config.toml
n_layer = 9
d_model = 512
n_head = 8
positions = "rope"
init_std_qkv = 0.0298
beta1 = 0.9
lr_head = 0.00575
Each number is 500 + 40 x the weight over the matrix's rms, rounded and kept within 0 to 999. Layers, rows and columns count from 0. Numbers have three digits each.

# layer 5 MLP down, 512x1344, rms 0.0427, rows 319-347, columns 896-1119
482509539493468545496538533471563491525567528536539505532452546480550484531494469486499478482582533499517469452455510499553472545516571496495497485514547530452456514513528472459466475548523501447462527481491571543508437499566567530527544430494475465470445556552489471570462493560476497564531546463424503516491482518446484486499475501548525508532464498521548486545522475551510616477494493503445544501556579534570510483518506477467488540551443556523541506564507555529487534530537491518538510533528508548436444489419532546569515592487487509453556506491575461555517462523445531478505457494527520537486523483611489496474494488506600479501425484521529468561487507500615482502490
503471481484408460561554570491498524534456550550558508538553527477534577519487477529553464484448510516470550563472434479461548517395494493507490580517501499482512495489535454496464474487509539490537455458473509529479482496541552457454480533510511522582457493471490472478489475503481522524510536467480506519481595498424494514532522514507517511484483517454537468568500491558501465539513474494474481578481542496501436535477504474567550510541490431504511489430455533473530471495509479464499477484558519474510491497527482516469517484481491521491490454523540406514478498545502522507532505438451519530499502624522510512546498479524463545538482467401458523453457499489464465484559
487572478484456422533483538442554576609515506496456475548487498551497467477441411524455436525451469523506535514497540521552481495449477529521525461505556508470457473509472515451439501450454558529544511537437518564513462459566498582464507518512549457572551512521470491535494522484517484506526552469543492509510502523534493495448537438449497467535506516465524501442459465539510450492500521549532492507511495517489520527538440466430538468473439519493510492408496487474466452546493537496500501470521475467490480544509472496515461475478588468496556485500503462549451454493501428472504457534507441472450465420505538530492465499429531508500543451446449491514510508549491504450522
527482503446502434493488441520545503451519525531525446571507511559547438433532476490489490468540492494506528489492437490522420454457494577464491513528426460528515521521519516563411496506475443536460435466470468533472483486532491480562562475512475534488545531509502524496577512479575515503503546484510492529493527483437459556480542493530562459459490480555503441502448490526445474468521437510556552455524541466527474444528535515492497516542573497557470540531531439516490404446473477571549513479455551486486502522539555545531489515549417483439510484507542465508509484497462481558449531470525520517498420495529436483587448526504533547489537497486478454559506507564524555497544
501457437503525482477488467497500544512423512484497532519473463515499545532515584489511477501499545515498588431490414505462512493473523451489474490442480473552487450473507489459505599529417501513486476523498530536515438552406488529518486568580454524561433537501571524476528523508470492458514463526547474494516558484440444485420563534514488470489487585569476594561440444461459501437437443444523533503541550517535521495523476544511531563526503408463490568406458521515491567452481528465518568509505517577594489456501483508493524526501518413532436554539537564607464481541480506488509499535447442516579533548415527467509494513456482542471496482451455586507522414494505498422620
458504443427539534578554454559480439495505486541514486562542555472440457497515491526540545542532522513432472477487476548525488525453494588514544486504496483458475472547528493526472421518552564524567542539492550480486475545534491601488513470542486462465467512449547481537539550494577515449457587486504458449450444543497465542504438508512485483457502465544463476526540438490482501549517488455528525472480554532504500451454504448464555514436484525383506535523497455535465445459493550406474543535443475420503504510468498414491456532502523479527485509482453540569606529499539484529497508512427492418534504472509523496498436533485466507543537494481467477474514563494457517551509
498559526540427521483466470491524519506505455490514533523433464463451530515502476520548489469467539531521460444461489394555511522475455472506585430587412483475618418512503468462545436558453553446488523471510545491572499523525485560462497512516483570559504505424531586535481554500565581572488492538510467411417483509502445530477577470522546529498468527504451569544502460461529484441509523564486490522499566449492480464457473374533489477541527501489511501519556508460567515491468491482451450542466424486424475456475516452436403562550505426577477551521391531564522449486455489448478546499515549510519500470520483453499471530464396433446480521498540439571553469517608513495449
525509486524491501552438501479461489504473388441516495501501487483532452431500507427526436448581547549546445461495511570444519555489464493544546469519529495469497470459477540471515535543524432499481533456495509482539455491481507549502478494552555554490503497512492439559545359444564443514528519510513526440467497520431503493557536539473463524501477527511429448526475475519512473426504517516592498483509465554476539482564492512434543572490526464491529479520490537453519420384526499515520431547502563449530503500458425555463491424548426504571513540452500543525436514488614475536498554505514466481464503425478515474478522499469474524513552508470422483506513546495436473533497
506432427497437483508400529585518529462483442555491510521534494544565545418461513556498463543495529507457579514581507500479477470544480458542527531499489525508478532535451473508545457488512605458459524454498506466534472463487490553519588483486523552512517525527490477492561460541516467506481449427483504456479523536504505554535439562538518473560475538487541473563520486486523543486459590500494501497465446504504511428512511460476519569413549491584519586491384582484522432535474515507468536548490456535467452517459586523499512567501451494526484478576558545503500452557495533396531490466499436517468573471451553515530544455465444451521532539472491519474492452450510528483540
398575515537515558528547570568418524490432474550453487558448545489490495506457478478517523518522489445562531430495448527480461518490488521451506528484561401439489555539445490427395456468478573461532554526537549550587502498547520525516490471516444491453447527461486460546518482483508576430498477562473475457526506479564538576511484460519552469491531549466503516514553453470512446496487518512473524495451562390503476492355456471511550494535486539514481543463432484512507470495500529517508534473535514531450394514457476494449437469526476436475458471493528533498550475514558475557533463484493486539504556557479489480414502517518504530578532404512514511571486497502574595499438
550497509455450452513499540467472509575479497495536494487454526494521471498514469551479473524548551526517485412491450536518538495465529513506476524572490486414507497479553480477546540501473502524518534503531497516478498488527568557479441470511473527501502487443490534520449498460592484489492491558496383475488466476495423474523431527492502508451548495567524443501518518535529443492501563455508562511434516521473492470544496444478476455513416473524493436495508514487560487482450529514443467524502515495461512461571528486480463511532507492471518501548506469456505476536445509512504522452559488480509540528545504534492552453530503502504486458469474523506482450501519495552436
468529448484492504486471479498465536459484505524514547502508536547476532580514470523489589495482511488499553548548509471463447521559449594473540524517486552522450506451453531399453575507484492531485487462497418478486519510556493490555501517527552445468522462551530518462456536425542406501567478486485508514535499485490460506431518472534496517497559527518500513550509524486572434491466485508469531577587483522553490498530526482552500470509485452522476519476386513486540448540414522491465447554514495565487534534529448529466459450486449513526467455524482566469395437515439472506463472499489486480555543550531466458455473467521498444509540556510478540445469485498544514429515
447532552465532492577497487493403484504499465534420526547402479553530515492531527489495508503469548470474502545498562459517482553540540484452479534490530541452544504487482509518501529488487509539513526504473514428430490515523564446528441475523523524467490491532472546496501526493471467495584508568468488538501466504497514500495470537500463536512592463484488499521588474393509559494478487499507543526534522506474451430534498486490506432518520563489427500529518486566528478529484511509480526473499531522480519450490462473546460586458599424492492447521472476491508540459453494481475534517549565477536480496535448477498476498512401503534464499486481470522540418541570523485491
490459461561487427562404431485510449506542503589538492558465516579485513488481487491486562532564494485499480492587508415520500509564506527501504469508454577567499559447535574471478474517518434475459477467497485500601621521500537511444463536506452506526459466519511615465467455522461560510481520537547457518479555503477467465472487424460490529447457480533519490508507563462504512475524521536565517493478526494530470472538489503428490531502498493529490535407458508501505502527468484543558486567472550599495475591536469522466495538480515510451526438509473494475538523558513458481516567426535510434526591485520490506473485544526484490505502542536526554608527530465398522456584
551569569525480485510530453471507515497529433434569482550489559503425453507425464543500566455439522466496468512489527470494466544544491492451477549477544564478475571508425472494539510447483430517456536537504519443483540495459450481509560543461516431510516514468523560551559539476516495563547464513424567452450498532503467559475492489473447526518508525420454579438501578489517542481505482546470551526474456522430495514471486502476485501456481495483501514496528489460393453492495521558489485564427512547444525496498496480531513415491501581441428481575446496545537494554472513463431430540610502484526535479479499559485508525533503552556495542523457461423508502506550544543484
521473497533479487498463418501541446543465516493427456458476489503547462443480490484539495582499457490460466495484436434473504447507472481600494543524489506407495478576563541539510491517484506459533565408482515471390559509486487502492503560502450537464530487431454433517494499515525526536494557487524464451464502526522472546546445451500482507490478481506486472505468475534501486574535509552475468402548501585456485555453459542485497507483500543533514529538535503519501448446471491519525465435543443518487505511550537416552482453526480552537534484435528561487438512474519497455502486481518527552517496458549533497477500534480546484476586430524480485503562495546519486520465
491486530552479483494477493491449447572419514571532490538548530494526500513464526459499474525504470433459474522498521481477416471529544474490538510478505500467527533466465463432513446510484560471461537477514483512510430548465450484490531500522543488453508465531417450529439439418498538503422467543535515451564450482494480440533514492542554525496538481524522515472487529556564503533440503505445505487491495398438448530479524479494427482496571541519510471478550489498512521455530480512514505438474515482497533488519497501445455466548493569518544415609502561532490451547507483464526495423426532477447506530435449524483627482462504522456451445518486494497457419504492499433549
591512474400517526521481572525444465531526536501503538496462521562522496525514454516474468512571494508483449476544613429461555534528539451449526477509514539496455435425486491434442424505446462501528407500494526493529497464572557426493472465510494557529482502553495488483513475520468443508450424530437485526468478583526540494491461463493519549495547517524468476442471444458522503526528530443478407482560522426495517537537545485512587491527520538445525518535521541553515508465587526487517447489520472490527475536530517493450519560522538552509555529457531544615481492523553506513546500480467572487539517543544456420559533391518509473512448440477504436527500433444482511486521
534549496490517461512569595531609506464489459536471463464484538448485507458514494509422490472561491465551505564460444516562504531567496546474604505496408452484502506516467542445524457489495510483517603476529486509566486442489510521555479500499531469579528529502449490532526436445568486521498464455482544548469542545468517535525516451413451478476501561491488475471566476556541512584487531626519482535414465499525520572530566512497481533583536504446560491474446441502496568487534519511465476530468508489463506471472499500517492501569503496581491424468485461497508538495505469556513465555469504427501527496453471496543427516502479460493463537494461504503533526513550522494449
502414527489447529535553486558481533498474474426515515597557481526525470436563444454533526478504525484473480496519511476540475509470502601468476511536530496544550453543515539626503495513429524567492492555557511533554482459467517477544481571546540479479547578517463590547555456494510527420554532521519475438525540450555472548475494528484505433447559524475415438523536501487505505519531522392499487450454574506504551489467439448528424521450493483519511476496537554478502508497450488470456526480487492364436557554472478594525561481483498519574518515452451461531538484447499508495485511520551512477463514389447423461557472462535476542517480606500496504545436509524521535458552
464489502562546488491497555534529520463453583454461438543562480534432482469567424477454562541475472528510533456382517541519485532467522546416523522447489492474480493566525530510501524480551442527446493483515495505488541461524523458504546508467513497569506470517523483476480572449525607483552515496563499503492556467463450491501474511539473431494436490491508541467517505512464524490475517534525484493546526492536510529442510490483513506503483534497498530521490419519415494469472502503551476454497539482463501517555461517471476475510498575437484399586579458527541593498562474469481509479460504491459486543525562545425560524492527494472523549504514514468559542559521535473477
511509542496430508497466489476485474475463520510399505487506558510515511550436541470526447504426468502369456458538527521476548559462497525504484503491533523490552503536453509503540496410468447469476533472526553521459522511513520504438418515517527524503490463463536500514461493517526475511460434588473507464474476522532574476553458474547525529452528481559480427518473513463512450518511462457537535486450510455501490487503522482529497481482470483563518556431464554545458572479474497530543594486476509517451471533501492468520456491600542511513496472455566511402512533553482437588513539517525511494507501513502442479560550527457506479526563558461474492496446485451511588536483
503552552427455425513486583504465488468495464555499514468477470535422583433536561529549492542525521526465530503559489499490417514530503534581539481627441519464488540420511508558497517478464471444455503550469514464521498477488511496489430493504486535496509509507510572471447484456531438552507559476442528435525504489481474521556491532461492485461466461476492481608534484549550500552454476461426480452489529458461487490535538443537499540479479525552505477498511518493492481496526433521465487540492615524526447568513478555471458453539528523486479426529438432449479495554504457544481554556522478500403499515419458515486573432520500508467563459517477468543529494484553392493417
496533440572482507417525432475442468530479490527483503508603563510486497517536507453466513452477494419488513507451447477567564468490539461499592489447469461453536516545454481419539421503566521460525574448562542518561479465460515493494520459564464479489459468485565438462505449560513554438519566522531527466474550522521469507562393396506486545481479486516504479464545533450554434511499571490530481540559496507537515503440433412494487532471462478573518477470480501511474575524465548519485456543444501514515496482463544456537458526504438594451556566456530504472509511555431592431517576577482521561492427540516516442419541458514448495571545531459468486491467536459498541478436
459533600478580475491489463487555509508549478518525515514446469495497561486597546557544496434499527534505455526474506445431448519462425479402511511439524577457497493509445491517480459489462537562461480467518543565510582476460454520481534445462466447461500517551483533548501449499497495556414497575463519440439537416473462450455431489455526468487447431453515531465493587507465517523448436484542472510528532557523422433515509493475481498457418551514481564489469550522422535558484526502560537450505508513548510461556520470527466556435519492456565492461434547500498577526527441520478532465479472486544472454512448510565501501486480459456462491444526559542524502445488527431434
545531415450568469533514549532505504492456468476484430532500484491465524470549520492524479520486518525476486522446515442490501495499516514537448500521498544487462444469559502464513574466571464506537529453506492546485505539538465524547613562423569497477517544422486528476526464526522504509525537466449473504512527430523494627498536548567483544515518538496491509535503473470557474478514616450492505483484529442510418492509501589490491516504487498499429478500554441455458478479578480417470540490511410481544489482522530510550438543609532447546521515419470554483517438492510518494464554529488465613467490455555535516555517507509512512489467494530482468486489504511528514586477
538456530490470488454414428533512605506435559443551534435521527458461432562467510482496467491542525490563460494596535478469472560518478570508543588530517503444445495588490572489440531526572484538533384511479508473530518411588489445560435535416402523457426450502599529583457431447506515533553501506515516447496470454436497466489498464441497519552511512437561481389559462457513475456479523564475455470501518549534498509491523513486432490513497483504467483494499472513506483540518467535544508496525544534490541523509493456500502471480433479535468513475450524503447563435522580530573518434384512512526550483524496523492496533561542449514431513554451538491455458450493542505513
494555521481449468487532488580520541517486432545541491475478539473514476443504529476523494488446519470451502520496439544442487465506548544491501421385508463395530560500528583510452494494513553434498540466520520549531507542411485542488464599535505496523497521511545511489486484462481475529527509524524553496520558489535462520502457580541466491519501445516491485472519494526538603511508412519534531473522572509528455523525519508524467475470478549528440434481498532457504473508452584531486478555517568494556561456428484500545512511494445481500468474502525512468454472505511518484434526563484465505444521499428564506531451433514475477494536417463493493522451530599460498499447
520519479517483478616513448550523486523479507536500571526551473504554524506523548488530550535531484475512544503418477555511503540490452445485507447474513557487450516527531456565542489570478481469509501423512471499471512507460491436535504523539524554491487518454497502470463489457524485510463606549484528549492527558504442487536524500439594493493489472461510549511516541491521524461504561502475477550489449484425491505478519475514576560526490507537478423505538553528483500555487501447470561438489585533509548527519503524515449555509533512489502518473556493474475488469455488470519554445518487527477457470587460470478540500418464501525531499484461451463524549632515465481497